config.toml
n_head = 4
rope_fraction = 1.0
qk_norm = true
attn_scale = 0.125
bias = "none"
extras = ["capped logits"]
init_std_o = 0.0
init_std_down = 0.0
weight_decay = 0.013
warmup_steps = 73
doc_mask = false
train_tokens = 248400000
dataset = "wikipedia_en"
Each number is 500 + 25 x the weight over the matrix's rms, rounded and kept within 0 to 999. Layers, rows and columns count from 0. Numbers have three digits each.

# up: layer 2 MLP up, 512x256, rms 0.187, rows 429-463, columns 128-255
# down: layer 2 MLP down (transposed), 512x256, rms 0.0874, rows 429-463, columns 128-255
# gate: layer 2 MLP gate, 512x256, rms 0.182, rows 430-464, columns 128-255
up429:504474469464465530496502510471527517536497475510522492485491476531505519474497495498463494516491483501518493532496545464517484518535557475519563520509507478512506537496519442532525518475528412515521531510493578491460500475473515489477491502486571529508485550499486486497494505519497468511514482511492516548517534460521487472485513490541505514504539515520497556507477526470498514488486
down429:482505534485502517488511501494473483500559488508507496498491495542484514490524507504484530520512525484457508463521515463478493501517476515533493559533514491533501518470471501495521511536499520481500495486469533487502496478490529522499488499540478525530466511510486519529538487531454482479514482499499521549474490487493481467455471499555517500543484545513495525549440505498511481487454
gate430:539477479513503469468513493484510480490466508496488500465499515506540535481508475501511515494495505527495556553548432490481511485522488487536497559470499536498493493511515535548499499482524513522474498500513449510510473476473475503507514501535482439529487498480528520515505526474476476533526484528465488522530507499498497449548501521503572528506486506529514461509485489500493469458544
up430:516515492506538453526523527478542579481511506497485416567541537523503503482462538511481493462458497559496492525465534473496455460473514470493498477504468527499483554521438491481487479503479508520501500554512502478514489501499522530530476472486535488506514511523510474520512465488505507466503514504517564471488451494550522491497532529491526480515491499495519517537528515560477531485508
down430:522522488506501510540501539475536510447533473477494474502541493529514460498539462528510485461483451530496476537451501521547506509494511493449461466493494515521472510531482467493495493485469486462473478497514511484484500513480521485526532522465553458526474500496477513480530480542472476496528514500491530543528531412453487468414556527498458515459528517500497527508466508515460497482486
gate431:502482525501495500546492498486520490514517484515498488481545492535505530490554502508510473482502490521493502527508512547481530509526476496498547504485470472517506527480518517506524463471523505500514547494525498491540505507506458577513580486467516505492496431521480482515502542525508516502466509508477445487494479533510554494521500504503476490518535491513509507503517490530523494504480
up431:532463488499509473508495579485462505497518531497510515502501491473493477474503515494537503512492524507500518496505481480489507469483501551508454469497501492436523536532518481536540533499517490512480513543502543501521507500519544506567502500486472518506483542445556505482504511524511465501503520466489475495502510505521484485524476475485521494525534516506512435522467508489477535492493
down431:486540500476490511504492463514508527475492479526504532487503511504504508490497460468494489468479494481483494512491515541519527502479513482509524526488491507518541513540549484497514455511521524501494523522487511494466479492526510526503559476509512520507494492484498462485506547541489527485489536505498492513538465525454525486488470502505455500506539464519482483483490463528510506500439
gate432:513523497515493541505511491505513486489472497460509506492526484490483491491485522445538520457423491547480480511530514493508524522481477545503486450509485489502530513473504517529494538504528514474505518534504465478492481503512516485452509516515500496503494491494466484542539496488506505448493505511544496493546482510465500486501506525498455523504508509479483515517487500466501505500487
up432:533508507487508499541469502492493483488485546536488492519547492484521498480492518501556534504514521525466517502492508457487511547537495512520481498516520510507510517480482545508519518501512531481484517526496520525518512511469546487489510509528504485508477508524510513519503488518505512458478515506511502511524516496516534514513508517503523487560518477476507494521511522462482494496477
down432:517500521473534492509453501500528486529499520493471498538526450532522515525530499472508492535494530493495501536502527460483505514501522527459463495505468472494496482492482530487527495512516510422481497488472505516516472496468523528500427484515493469487558504510525489487495495464492489511502477524508506493522488510513523501510526503528533520518494490460480502523519485479531515467522
gate433:511462516484495489511499491475516500490530505493500514520512490508478489491524512524487503471514472517466516528522527518481478457491510482512511501491463493481489447481508536497446452473492533456512509489511533512529521528489502550509489501482522475506480477542505521530498561460515536477478549482513547501484525493497456474530511553506496497487528509511451483507460529463512510488482
up433:494503483504540499523558511504519529489505498476505492464496472505491494503500495522509499527531489520490414502504468492493473514541545478507503507529465486546500502487505512479490523475559457497520502478497455515520472508535498500494500459497524512496533508491507500504489521529515523488508512535504502484509521555522469523471505500497474503488514531493493532503521486523519486469530
down433:475505472493516519457530495483492510539470485438546518507500499484476532465519530513497466526474512504488553512478487512448508494481481485483529571507487484487517494497510533544528445479496474517489516495491472515463457473480552490503532530478517424510555445509493527503523557525463552532496565518485511510470481512515452511471556489488481497457470516545523480522500498476533515445509
gate434:501485501499515508508554483450493469468449519479476524487470526517509472502516491533469536486495518509509499505520520542502538516481492485477499513484483488478532532526513503534458532512502518505506535495489489500520486494530532490523511485529488509498495459520451500508506534487471511493489471503505488490474468471495470465542495487523518509461474518527506532465514522528502505556496
up434:497521511510514517481514499536529506536504484446484499505484520497467511518527445504455523504503499491472527516495509498507527519478478466478460493441478481503559509504516527511507491516525504471494464496516503509497445555481512540542548501504475497485507512510514524503487526483503506468475485520458513497515506518506479461518516531534479538493479490535493507495485489499449514527495
down434:487483490509483501541537479454525469469441511486458501485485528532528481515503478483527482513543493515502447489424534514465474520505528479522473490510511515496495504526534530502501483535507523528483502525517486520513516524486532501524478549542456531479469479537497464455482479538522484483506513469471499506519525490498482480566510471523522501482469505521509568538471509463505497478479
gate435:476514514462489495467498471497496482512481566494467489509507509490479532503530493506522503517498536491467531533541498424489489504480532512491510562495483457503560495462480518521518456494496513554475492481546491502460462523509483467492500471462477512485486459546509457480521464549503483485496499498483519498447499524489508511532521541509504484491529512507461511527477547452501503507491
up435:486486514515501493481493471497530481528496543507452507525519494500491509529526477487490513470475464494508481491458506504444459484514527523549506542479492482519536471501501504502493514520519491512449513486535451509500524527552520549478486500489503506519484472477536488534476486506518503537466506509551502496476520501508455517470514523544486498520550462540457515498516519488501526497495
down435:529540490503485487508497475525539523509497531503482482473514526485469462482533498506466474482490516495491503499529489499453456467480501474521478525497429491548555501486476545469522485531501506526532508503520480494541487504525525518555512522482506519473479493519520482518504475490483471513506484519499560528515468516481466470501502501544516496513530505522449521530487529466503544527494
gate436:509508489510504515513496512522546510519518512518535555534472508536482487521508450515533487425508542554488512512493496526537506468483499431496502500491505487485464451489504475445478488529500491485477490473488533523476524459549482518554514527509507478520496523499502485515509517479502500483514509476487494509496491468514504511492517532468480499497505504479455489558516509507478517493519
up436:480481496495485517469517480503522515539549501530494526529488544464485496517524489483512499481491473501499474501518470499481529468486531446494472522492493484493468521466532539515491491494504481494501476487477532473516518498457531495481467462521535452508490564501526501524482488500482471507499526520495513510516499498527516502518519514457526509537533519533456508542471492523491551460481
down436:526482543503491499515528523522481497491544520509463514537534488478432509492537497496538536478503532489527517535513473475473499514442504487501480478507524492514517514454500526512512501502507528534506550501507486517501501472483507524495471517476501514514478469533501524521505529492516484516507498510488456527463460483486476503510488538502517478531511519491513483519510473489461515532531
gate437:530483453469494528488501498493507504520513504561480517496445536556493464497509477520477477478518528551481492504482462539476483470464506485507487509530511502524485497499450519477506519440479530487494454544483528527491523539507535524499519481521491501501498536482545481512539486485494450532483494509497523520463532512483517512488468514520503506508463491482503559507536498551500430479539
up437:510472487532514488534540473529498503515523542507492504485507497531477492480492503537518491518502521500488420505505472525486558500505467473530530528532544521551506501485475484534502510507479517484483477533477518513511519526492519535476512563535478494490467495510496508499527511521464473467541501518496520522501490478515501477504490500495518522523475504516508451475531524495504441499556
down437:499490567502503516479466496488456508491465470500450493457493485511505477502492464501485544492488498536517559538478491518538515531488490559475515461479499530518513501529492538508513513506506515455508502481518484462509527505518460479513510513518476495556485527504496511499486454490534524497511496457493501490509509504497504505503488493512501502473517530529528514511504489504492498467497
gate438:522481492517513532469503521507506480466524498518542526465525486520481517520495501533500514499484486499465518509504522534473523538531471481485494457476501467502440471509473511512503468482519485454481501522473497482509478493512491520546465487556492549464519482504496526541440509470511480515508476492467490537528453482481542424489467478539447430490528491467479512502514525457497518486490
up438:484507476485459476534499536519514512484521515471475495451511506493502522540468496517474516493505514550489463527468502544458536470476543513514478480489488479527474470489500470516544509515489539525501521529469525518489469496513458482488486485504448545463479445482504519528434457477522533526479536460524459506504531523481513513504488510520486493497494516501501529510537519517532509538482
down438:535521535520523520483528485478501489502484549472554487494511501506485471506527519519468498529521506445509513456538495514482448517542493501493513479519430535520550526482510491497513497499516510524487481436498477513499492511520513539474469516521499483467541485485479519518483480534424501464490478530513474543528480472534526484513496501509493496550483471486446454449481490489506498473512
gate439:496446471467480535491486517504521497507517529492537550483505459511463505506510535451529493496507522497461485527521515504526524517485467495478513490496487447471494460495513474524481478485554504517503462453522503488506488513460501473452546488510514461499521499503555513447458523512534492457491488526490481515495512512500541508520476497541523521501490486496481540540504506474505479500551
up439:475510483546514470538491516492493563522534494519434527526529575532522471457508505514498532505472487519491473520471515468444516531475533546482451466508496548472506484521483485452496471463477521447507506498465516545538489504485499499469468484473468529520526517484529484478495481467481489555478519504500497488543535453535481485493503484485517517526534520509546518480482499528503507509477
down439:511491522496523522493486520514516440440508501470579516517445470512487532477469456523503483498524519483463545492522501506532508492521508452499504467495517494466526517488494458496530537545477517533518463444542468462518489466508515492495563479476487495511498490503484501452476491524503506463529484481526507513510472528484518505483478506515510534496501478533471512514529498498521470484534
gate440:496488467499495519469488478499510566487482501478505503486522478498428464524498502549473494487499475522535491544451521468496538476499524504530522503460497532534521472493517516503507519472526508529506510499521483474501476464485498493509531492483549523495489509495487489505516495502512540493487489452473495533492499529517494506515525523498508481509491504491517485514491530499512490506498
up440:486526531486523510509504515526529429514525463503530526547511542541514482499520472514488459492489519511502532502507513516489503501532502473500518498529533524460446489506473504488506472475530535504480524494554535537493526513512482497527496470465509480463518500515477501510528513514473478531517509515494484482493508474534510454507481533496536528436491493478483489496499451449507498498526
down440:492521457497543482479468509499506500495512479487550530541482510500501494518472472508519456464482516473471504487498491512445482498508501507507472512546477514496455511509477466478486462491437486478488500527511515542528511501431501432462492551449543483487503524499492511486517518512491519508476516476498498520499487479505542489467489514495505522513491501494528524537457497459505469540520
gate441:483486537473539523497489459498495482520480515497471491507506539515510522502467495498491471483458504462519531478469505494527518518457533471526522531510451520501505543502533489445468507436492483489491443484537516510475513471482514489500476473486471517483531517508545509488518540478509512497478500481500519552483471512484471512524490515502484480488472492481470505520531513508514514473511
up441:481488496509476539495507524521464509480492504536487522482472533496526507461471467484529541491485477462448490504565544547463493491466489503478504524492461526497493480513443492522497505467533518495524512476548495486495500483445489488461468493472533531487542443481501528509482538490552484495513479507479523511504576509503487503470496443463510453513502524484515519484483521515509526495531
down441:514504455529495498499520465493492536481471517463508496508486498494456508499502485529521488496530489559514494481538505466535475517514526500539476498486563511497531506550508489515518465472495476515521531498467483505521538486518514498536483493517532470511504494499496459488515500477520470475529485498518487497495539473527531503474493483530524526497491485513500485478453501506490505554519
gate442:459506523522499500505469480508484493546485530509459481485463512499467492480503471530495496517490520497541495537536501529527516503518468479502453478494501521471483491468492528506511463487485514485483458460483469513505541512474495505500508506504520508542492525490556471446537475488471520516516532502475510453512488521458525524457447487504542487509502456539497488483533503548505458512495
up442:503496472488520547485475480526516463506477506527504503509494504497524454544527468523490492484512530512562507485546494532508515527516467512508487531476490545473454467467489483502494521478523523501516515460504524491485514480499540495499518528536472475514499541489484502462504521458492466516461526468482513465508494501444509501495518497458497501547463488499521494485496526491501494545506
down442:515471486508463505472483510512487535525516495522463503531487511498479500438516523523506516541513516540519454482485495473456509530483449532491476506465487527473508495466514464524489492515483533513492489502439481521479527472518492466507522518507477485496528493527501512499468492486491491527509449469494490485524510533532499515468520544428500513489533493487517498541470497489520513529456
gate443:527509513528561475443493475469510506522459486525521496483508501503506468475511476514544506477524490525563519521478507506480486480501481544520507469496525501518484526518522508492473430506505491514498500505506493522505487470522517515504502496479512511516534502528495501484525521488489504491502459535508526501494543489517526449558506535477488531496501528498510503464555473533531472520486
up443:509487533475477489525525470478478526520513512476468486540471505553500495526510512445472496534486464488523504495516463541514479472514474506482528544484501483444511488509488512533494521491492536501544521469516539455487490523502551510494508510474492511541484498529475500500487500508475509516503530482489510501496474494505493531473475505502522459509471437519505501541501531515510535468507
down443:497517521520508476492490513462508475461525513478453527528496484496478496543473445496472444506501507482541474482535502497470493475496524478512535490469490494509507473482483505486476494529477523446536510497492525526523527498507474527495465480523535515510518497532455533534513538522469499521493555531492500471511500513505503512521528459515507530491474501475519473498485517507523507520494
gate444:487509497503491480481503504511503469505519507466517526509462499502513499523493526538461503510524471552521525457494509467492505469455507483503507488511487499542498542516502485545454518476500525544452499503481482472526493500506561507482507441496499507485475469496543445516515492506505487473460478492516517483470503508479518473503497525475517519476486525469503478508477537485502516508444
up444:491520508532514514587490526467550519490470548484484517488522504488516516487515483497488538496485482536500483511554497495430460491531520497535527492544524476468551497503500495493537482474488567494469507525545482482548458447474501505487517476518489532480506474489550518518485508500505491490540509506468516506490498491493487455516516470482478507485490514440488519495481472532532480484541
down444:493490466537483509480487534487499497522511484482555490517494527509509482501505531484453471510474492506485499505441492492482499503482488522463485526504531504524481467505502502505486496520520457498494503478541517488479503521477496520508490537453513529507495506536448492511505529498524507509490529528492508495462516485491506531531520513523555497442509555536500517473519496498469488534479
gate445:509547565549508505485468515483485460468521428539517477531518516492492497512513505526504464434523477523508486470514492471483442485489489499495524473531533511471500516495523488492504483522490519506489547500540520495506518500477495466496519518534528463508504507483478520506531484492487507512495478477548512525554465555465516528463483513462520475520523490471550457550502437448504497484478
up445:528516493508522488517522476513487463532509487505508477510503510496496496427517493520522469480499526474478483471518482498473496510504468529496514504519559445532562466458495508465462495441483505445539499499482482540509446549517480486521474503536537495526493503481459496463514436553517548506537530487520494479530470482531532487541473486494514533488516489538493496523528412479505509513528
down445:520532527504472516475497495532519479515491507503479511504539494452454464515523499540532485491506511466499469482493512478495503493531494519527511516472480506439481495509532463507490499473569510500503485524507506461445498529512469489540534510468484507497491519501478518461502540533507503549481493534521519499525483514517530522524506525524519515530503522549542529481494515494499485500471
gate446:492455477490512477468513478523510507501480514490494515496501497535497503505505494524489475535502482507476463464547487523493485502507483485499517464488500465518505517478510539519509468498546456473559450488497513497481524487505520453501462503471481521510510477537526485501490487540530564527436463515521438493492536477484479483462497483499486518516545474467486531450499491526507480525547
up446:511504505518536471521492498522482497504492499503520532530487461517501503503539514546479484504504515515492474509530498495550515486491481507457510471503452504498542499518523510538500492539510497492537495459508500490485484474545476504500491521491529506515521514465483472453510534498535524513457498470500446495504526482462477442485509497501475496482536477485492505504483520531478447488528
down446:477482479430514424480505535470524510485487471510512503525481494523464495516518513486474460532517489490420488471526439484493516457504526507505483515478518551508490505484501524502504455530507491468518465478488530515540484480495528452510483519482538505494505499497527528551499533481524568517463498552549478481487535485497498416481513467485495505500506496488527533514505506517505514522476
gate447:476516535495534503522485517510480475477535526486512511484520474488507549509536534507492552498539496506522498533520516525484482480502483523536540500528495494485453498511512459515526494481487527473475480515456477533529522468534483527500563536484530499517490501532473511484483481476463475497506463529491511478498479536513485538538455474503501460522511469506514535480544524511533466550481
up447:554520493467506516507527526512452501512500506525505461502479487479539482472468467493500466462454451525482492489461501535505515500516547486535455443554497514506531540524506477489508486518504505501495488472552534524516474492507487499516453482466486484495508520470517489529525500505517571524510508453494511495510509530469503502470558514520524501478518535523473467454491460537490522443512
down447:514485518496475488501478490538495516510505514529501505536524489494506504446530491460525512476458496506536502467489500503515472509493539504514507478484433517505500521514519514484475486545512513508505544486512515505535509506500486524522528435494480535499534496514521502474477496526525540541501532492467514476508489481478516511526499468512508496510528482487508508532523494498484493495498
gate448:513484478521472516496468477498525536507517487484509504476545468490509468534532519516488492463467507520494491496503507451498507492499500496440511477492476498503514534471535501515489497539533486523459521525483510463514478491476486519488535509493508490501520537512535521507530509536557464506496471481574483509485468496487494490501494497502498453487538495522517478539454489521461499526458
up448:509541509489491503531467519481493502515494526510480506508504522508468512497475515510498466483484478498513517454512504557507493533485534475517479503525463471495476493523471490501551512491483495513502485459510535490497517510508513469529491496495563519469495520464504474470512527469454471505468462514461552464529555519481491514527480515487525540525514529488499513486510487474477496469529
down448:513524549512505519484545503488515528507509457517487542496494514488492497485514498508459523514530492469488507519457524525477504485538494505515476515503503436516510510494479534494493482501527445515500506534537499491484520529553516489496477545522516485475468514496459481523476490463500501501485517493452486486517526514512518493504516476467502529497497537498460493495517488487505446466519
gate449:541545487500486490547491463483497490540498506521542453488528499470541500491501496479499500513481426518496481464502464584530533489509500520527538468506510503472475484460453506498509499529520516491556505507492511487481549531484520461489475531439497460489473503500511535451549499496522522519514502518499510485493489505486481502516514450539496505508492511473506477485496485493544457490485
up449:472534484587516505485469493526494478513520493486530523494475521505495500517456534455514495538533531488513499519492486522514554516491525517505487507513488517476477536484494442541511497525503474521581537491504454448519545523501517464538486509453498479517506529488535518444511490478549515512473557507468490520506471532508499465503500473501510515494456514449494468527496474485478487506471
down449:503501526503530527533494483509461506495502486478499494493509566446466472511486500522516524485505484495538438484534493489537519481532521454524495510452484519478523480507520534472468488486494538458440474471498507487507496545454477514492507500478486533489473502511509510514440486491506475515488528520481511501481474487481517509516474509524501494480487483503509504523516550484471508511527
gate450:457500472535494565483495482458473478519499532487504521484542479496477485496518519494537508539465539537536524463466487492502525536539481479497475511523494540471502513508528492544531482453490471515527474453477510504495480474502469502562495517519478515479572495507480458489478521434536542531457493522494470519511478529535517521511485503527492479462496512517535509523492526506508495515493
up450:499492497517482540527508498513469509524517488512520487518499484444539528486519495493530557529484479510508522483475457471513488474502500495524497483511478498485484462533540518584486476509487502496522492473484523460479527478455535509439526464551488508493476507467484490509479534536519463560482498483528472496501506445507492500495501500503481460494449486537475505482503517466534491496489
down450:506492503511512515500509529518504493514523491532511486529464471457559505524478532539505503512509483497439548511536483518482462526470498518469460543501503475540483485508534534483464447483533499449481502576474540469492536486504509533455490515491517513452454521481518510519501512529538470521522495452499477474479525477508510521531461493488495499499460452545506517499498503482491502526460
gate451:470497538545487503507495512525522498479540519515507490518501501526474494489513480530487450504509509526544482464516526518496502497471522499473502466524487514521498489516484514517483504471464494474467465476499488482498531517496514486508513499482477539531488519519511491487472501496488482495487493501512484504493518487524503489480505534477523467500484460489480496445493494544482511486496
up451:475506476483513518485532498487482482540512472504477517496515475512512480484480523452495501527530502517481496512493529508507526499509542477501481517482549496487499486514514494510501488528495491517500510521515494502497475511505481515472490518516502506486475470494474527462494547506529541536505494478482533498469520514469476508494507482533522489515493472468478464525495529499481477523513
down451:499522468501512485462504458484544494490462454452511491495523444525493546516455519527500468530513474497481537481514522541537520430555508470508485558503517463491451464453513511504523497508501496502527511508511488517528451481461537459525524500508509511499529444503486531544528494482539534509492514540476533482506496482518521519493489465504505493529500484505526518523515478514502498561511
gate452:514482483467528468501511492514477469490571508486492519526509540489499522492494445494532483528488490500475453505512474511523519480492502520496512505544517490464516495488519452493496462484510525519506516508501530462489523488465486523478503472488502519512493489524492469440512517474497493497512497523478505518509542531465480501490503499538534544527538507471492516512535499473521488508506
up452:514481512532510488494519496496490488565513538541506480478498552493523481535490469527507487513458494488521477524466481536490527499496506487506510518558521525490488492504497443503518447506474518522560496498474511490471523483449513508487505475495501524502531472514502513486481541510545477493498521510488522505525490495453508470496518491523520502518494499520496512516479485526507485474489
down452:509471495543533506512487536517493514531469479527488511490517505505502484533526476504511477506482502524490475516456467519453508494530498487473505522483495535473528516487487516512501485513487520480509500535475471472537504528517549499515529490536449474504490510518479546512503510503466497519526469560524530511521499518517456493476509516515510508536510512470450500496459494472475497459492
gate453:544477496492521493530507478464513561493533487520502473460472507531494503491520544486469484495501552502510514506502520532512502541441489548490509508540535485515508533500497532509514533483483472505517499528491492528521502471522483493520505512536503502519474462528532496502513532516485484497511483474483507496494508470506518490531490514472538529455505532473462501483507513463517452535498
up453:446498496532502441501540506491532449491504490483503504536498574513512493538487502434486496505545494516517463474508481497482527478520453484499506506499484508503477448441529531475515517493583511494504465513487490504534486515449478488530524508519495499541524444508479517487518457513516508510524485504473546517493476414500542487495536522519465488497516484521483505464505514512502479481505
down453:519476482493525473467448541487506494466481524514506448509448526478535529458459504469543506535507491514526551511478504519507536495512484492481496507507517524454519496527509553507474533500500501503513489451524437530493481479506512543542503491481485496441521533476495522520498525508529483489488547462504464480511501539490506476497467508519513472482500466550510501463523511497458435507486
gate454:500463511517591544520493520518507533484532540512502499455480510519491547504488452526466496455529528509520455483537532527474514505456507508525479466523475523527514479443530506482483510529493444472487500497546492501513534523533486483479514552463486500511487511521503488535519505474524531527491527496516529466486500515467542486461491479480466514476528498548467500512489516524490464510544
up454:531541514512533520491487494469519499494492520494526553469499524525486511484504494513474530494530472500511457491507524466487505514480530483503471502501496456505527444446500472492492556507486472476514512457530487505486495524527498541482473479494559501492490489471517499514531482482543523518485487480495501487566497521499516488491537488508472494502516513566445484508496480556467463504509
down454:516501535555509484513530524480533485500477476505507530507517523491487509495536514481514498568504479458525484466569497512497548526468493545522463473527459485484522490502537503530495500462508491492490496467522486470482493456467508545530502502487516461490476517514542482447484487466524496529516510526459478546528477504497515515481497529520454500511458478464459478490464548422525478546487
gate455:493481452456531508502539485543488506518519487468512446504527492512491472505499490489490510546527478485492514507513516510462464552514532502505508503482480502433512476433486477537503498471502516509484559466511544498537488453493488532494488514495474506567449467526487498493540516520503507493531514492467501516507529550507483507472521509465514505493517502491525565508473506502476470518494
up455:513488483550475509486435504505537506514534491507449519504478536487484530423466513485485501521505524500507500470487501517512518461485513500487513510479480509557487562488499512495500548486500482491505461538478488496465479541458470481514501565468473539474477481468545515531491477494523494502469478553532547528487508521518494536531540495527460520492481551502489518515495486571515513492535
down455:519472529514515500508469539496508477523493516468500463491567512480526533469522509495482484522537479522482487482458500488463480488507513459538461539515502474545533505503458463508491535476514484506447483514452517533443537506457480485514543503451469526481517496530499490467491482536502506487497512516469511524525483457468562489532498457522520498503473490465494458498511443489518528518513
gate456:462559513513476514456499501536540504495547556482471497533484491509489528511516466495487469473458514468476507471502468490446507518505541490505555513507549511521507512529461471506471545501472483487460463525482506501498477481450494525509493509515548512497581491465530493486502507475528512513496489497457503457461462497489511509492472522528487553506526540484487495451469506470502508492519
up456:508526499568506484488509445530538499473478507470489540486495513501498518521555486500518509510501491503493477506485504535488496523517502470528529513494515486460519475502497494512498507498464444511502501511414510512443513499489524486543513531489542514548520525502529485516485526475486485490474481505485478510509494543485523423459528484481517532543482544506480472494487498541490519478471
down456:504501500501482511504502505541505489520496463488476513524522526525515525493540481534486519499503507488533508514522493488530469504532499504487520514502459513479509510474517469496502496503494465520508474502474487499477491514495500459503481457509510471512489498520539533455556462523497477463509462483449496486522473515494483463472529527487524458487533459458518469470487499540453508467552
gate457:536507444478538489519516470479521493454557503485495480511507480531517485523545499506484473520446522498504551541546515477476497511497486538476511496513498511499494517515501495471470479517488504475504485574471511572518484513520475480490468525506507530517519516517530480527539476488501512508525495485507495442512503502487521509474501475517465469507509524536443531480485455547503476465485
up457:488511524530497522496490512471454494505505522515543503515485509436516534497510511516501533473511494467491537475500493517530527500515484498481513511495460486497519457514487489506510476517472487540512551436497538469494523465498522465522505482496485501518493487521515443502481486506503469494482532491500523520511535481517492528520509518476500499540484507522509476528533556488472520493496
down457:492511497516476508479505501507488499488536532476528469466522489496498508491519489496469517470515509487528502490479471475524480423520515480504492498523508532459496464539500505519502469467489476485537488459530508492531491467498493518537546523518462498513441484451464488497451465493511474482475517506477489521478492472499475533544500468506499544482487497512473531496520495523489458529469
gate458:477494519522511544468469496519469469566487530516514526538498497517495481528547495473494529520503543433504492500498468509481532507485478526526504537517475505491499503528517525507480467510476476465501497490500487436484528468493507496541516468526519490519524431507474532470490501499571515516526490494453462451484485543510470508498517494551499477508492485477508478488495494480473475491465
up458:517497534460504548529499551518515510536525535472494503477488500501531477522468529486530483509542541509470471482556474495498483429529452535487449461490522509482472498497483527542460526502504550498522425515453516510490512450490512518508538499499514513541481464466493518521503469492525489478513498527490473559526491514512534478500524549478506473481491522547532518491506567536499499515518
down458:521539476486506492461524501463467507532535523477467507469490481474536529486523517546487485507501461504494493486468460442517446455452513530472492523492478486499536497487479516488465494517479518487484495539467486508517489512477505505494445492518517487470459498506494460465476473506488472485448524503500538531500495490471483499500544498470527481514544489480444501481514528462508530432529
gate459:458531466471492529486505483434490501534516535541463461526487519464498506550469534503526483527510473478511520525556524509503485512524487470493482534468495511441487525440489545533468484435529494515482499486519522479477490517547504504538515474502541491506503548476443495504488491514508496508485472452484485491502466481469464499534526512519478483483534502518506529480469499495496516501557
up459:530468485508502482517542453466520488493479489487479459523453497481471518472496526452464529558520563472494503546481492471467523524515530493491517496518460475517480489554557461490501485501493532473529522508490492526506503523489527513497471528471505494462488446477471484474513497535450458515504493516534502485501479499491469516490501515514474553441455522481471487468516491479487521560547
down459:523451458513461476484500522485526465523498522489496507499517493497546479514507486491484519522491494525483475509474481480460500481493463501476499549509500496501493498531464466514514514509470512468540506481470501493484524496516525469476488524478452469468517524469504493515475487461488516456544536511494492538532505456514499472520466496495533506523482495499464513507495479486522499451479
gate460:505505511518477484500528460502530486516490499487542510462489473485499531491500455450437509467527478524488512511486504493468507506498529503475491522537497495492499468496447503505458524488510517501519509532515553489487499482496470521494487526504481555502497498518446485497510478457544473503533524533501495498465562470475515510451483457532516540502537495494465519493495453523493479506494
up460:534466494464471512512494514529483511499473517493490498512510498522550523497495520478470482525474523465468476429506473505518525535530479482451429475550473499487499507492468523499503505529499507514517506463509581506499482469469509504519470498489510502545506508491503524469523573472489496487508515528472497475458470481492493509504519521511493527523437505486474512526500506501485498481480
down460:498496513525494491486519468525440492501505536503486475457515472487505483509472461497514430462506476491501505467482543457461465465521507510489495518461459487492473490469495493477543506491492486464519546515523469509484480468479466519516521484503457508506490527494483522488461530520509464523519509500437514475462477515457519489493535507466525521463479490499569490508498514486499536457485
gate461:452523509557504534533519517482488556494450507484511494536490522493531508517522484494490509465489521500487487534506517491535515492497464503494481492516505524494513508485527509530480492475544511520532539485499533552464500489459514498536521446520517500477499518510462455520516467522482486496491540475507505535461521493452468510480532506519529540491522501498538512498477502548517502511518
up461:491500560556504498486472493523500494565514485523475519463515462481505524500497555493465504524486494514491492472510497481493504496500527481497506504483492530493497482473520493485479531518464531479537480545490504478474533493447510541484502464527462564498452506495520451482471520465489498488523518514530467501502508484525470515527496501506480437475482502489506431522471544506503505452500
down461:531458565476498533469492486517503479501490479511514482477448549517508456455481499502518495526474518517468518507517510519499507531514518453495487516489471499506518478473502465445464520513437519508536490499467516516509519472509480521529460504455519532477500513507521451475498558489474521478477459480503476449495504465489514515507509481523520493499504474536550481492469494506505522463463
gate462:481534483521462510465497531508485527500505501470495487529495524520492555535529450491538512495501513494513513491494503522523539482467516483498475526522533507538516473465489519512480462522488513521523526496505497505489500507532469534489527534509510485490518493513481503497510500499526474483506543510473500480472540455483480513489496527502456456470525512520497506481511515475485489494482
up462:521517502471530490486507479476480522496536464477521476509550535483492495506504492470487483482524519514495490493561460472507481484497496495482510488508568533560525468489537485487525488491472516447519491479507504525489517514501461503498496508500483447534525538469452527511507494502492539473450496506490499513520510466514463534470477513533504494485492524476523491471519505501516471525492
down462:512535463528503512510493514480498494526455463522508511459525522510442514548522480465498479551526549485526476482490485531528522520481474506486488506503522499521495481480502448513479450521500484508522473476536487497514498501506488517500458491474498480531518511480481522502474498517492488483530483541452492516468489439523474508506437472526489471496508496506525500507464484512519487519519
gate463:498525517471511549530451494520517526505497496522483477477490486523492488538504497504475506459517475493479506516501488470479532532485499460507507536510508481512496475499527509490498475519482503480495519496503491475494574470487507503499499489532505465533508493489502513502507474483478491496531503487472494472493474477455485474508492513525509480517505496474510491518519515490476474507493
up463:495521549487506497514468513515509529545519479516483479470468506515514507532498508501484475447483521442512508517464505465467510509477515494509489525500529452538501497505539499480535475522491541481523567514511490494490535485494516486443498511487483467555487493502517525514502507482475505515506522478487513476525483499496464490487491508534487509505477501477511505496516504466466489501463
down463:490540550476490506504485500546513470531498501486493488498528499496520450495518509491506507470509501482482529503499482506452530509485513498507456496499495505509481512503488498513512492443490499525483473504518476529508518496469521502486477520512484490491505525508497494501489478485477466497446499449453512498532502491494492512495477493505506437496473507490529476492492518458490545496499
gate464:544467500485505507523520508507474502498442521515468454478513498481538507501514478456510468489582496513493475510547519500490538536543503479496521482559475509520484444481487517493488495457545487537531513499508538516492517484493513536517489493471515494475530494478533515469502529478508512477475508503484535491468500457503500490483559488507523520492457498521530491494491466493468494494503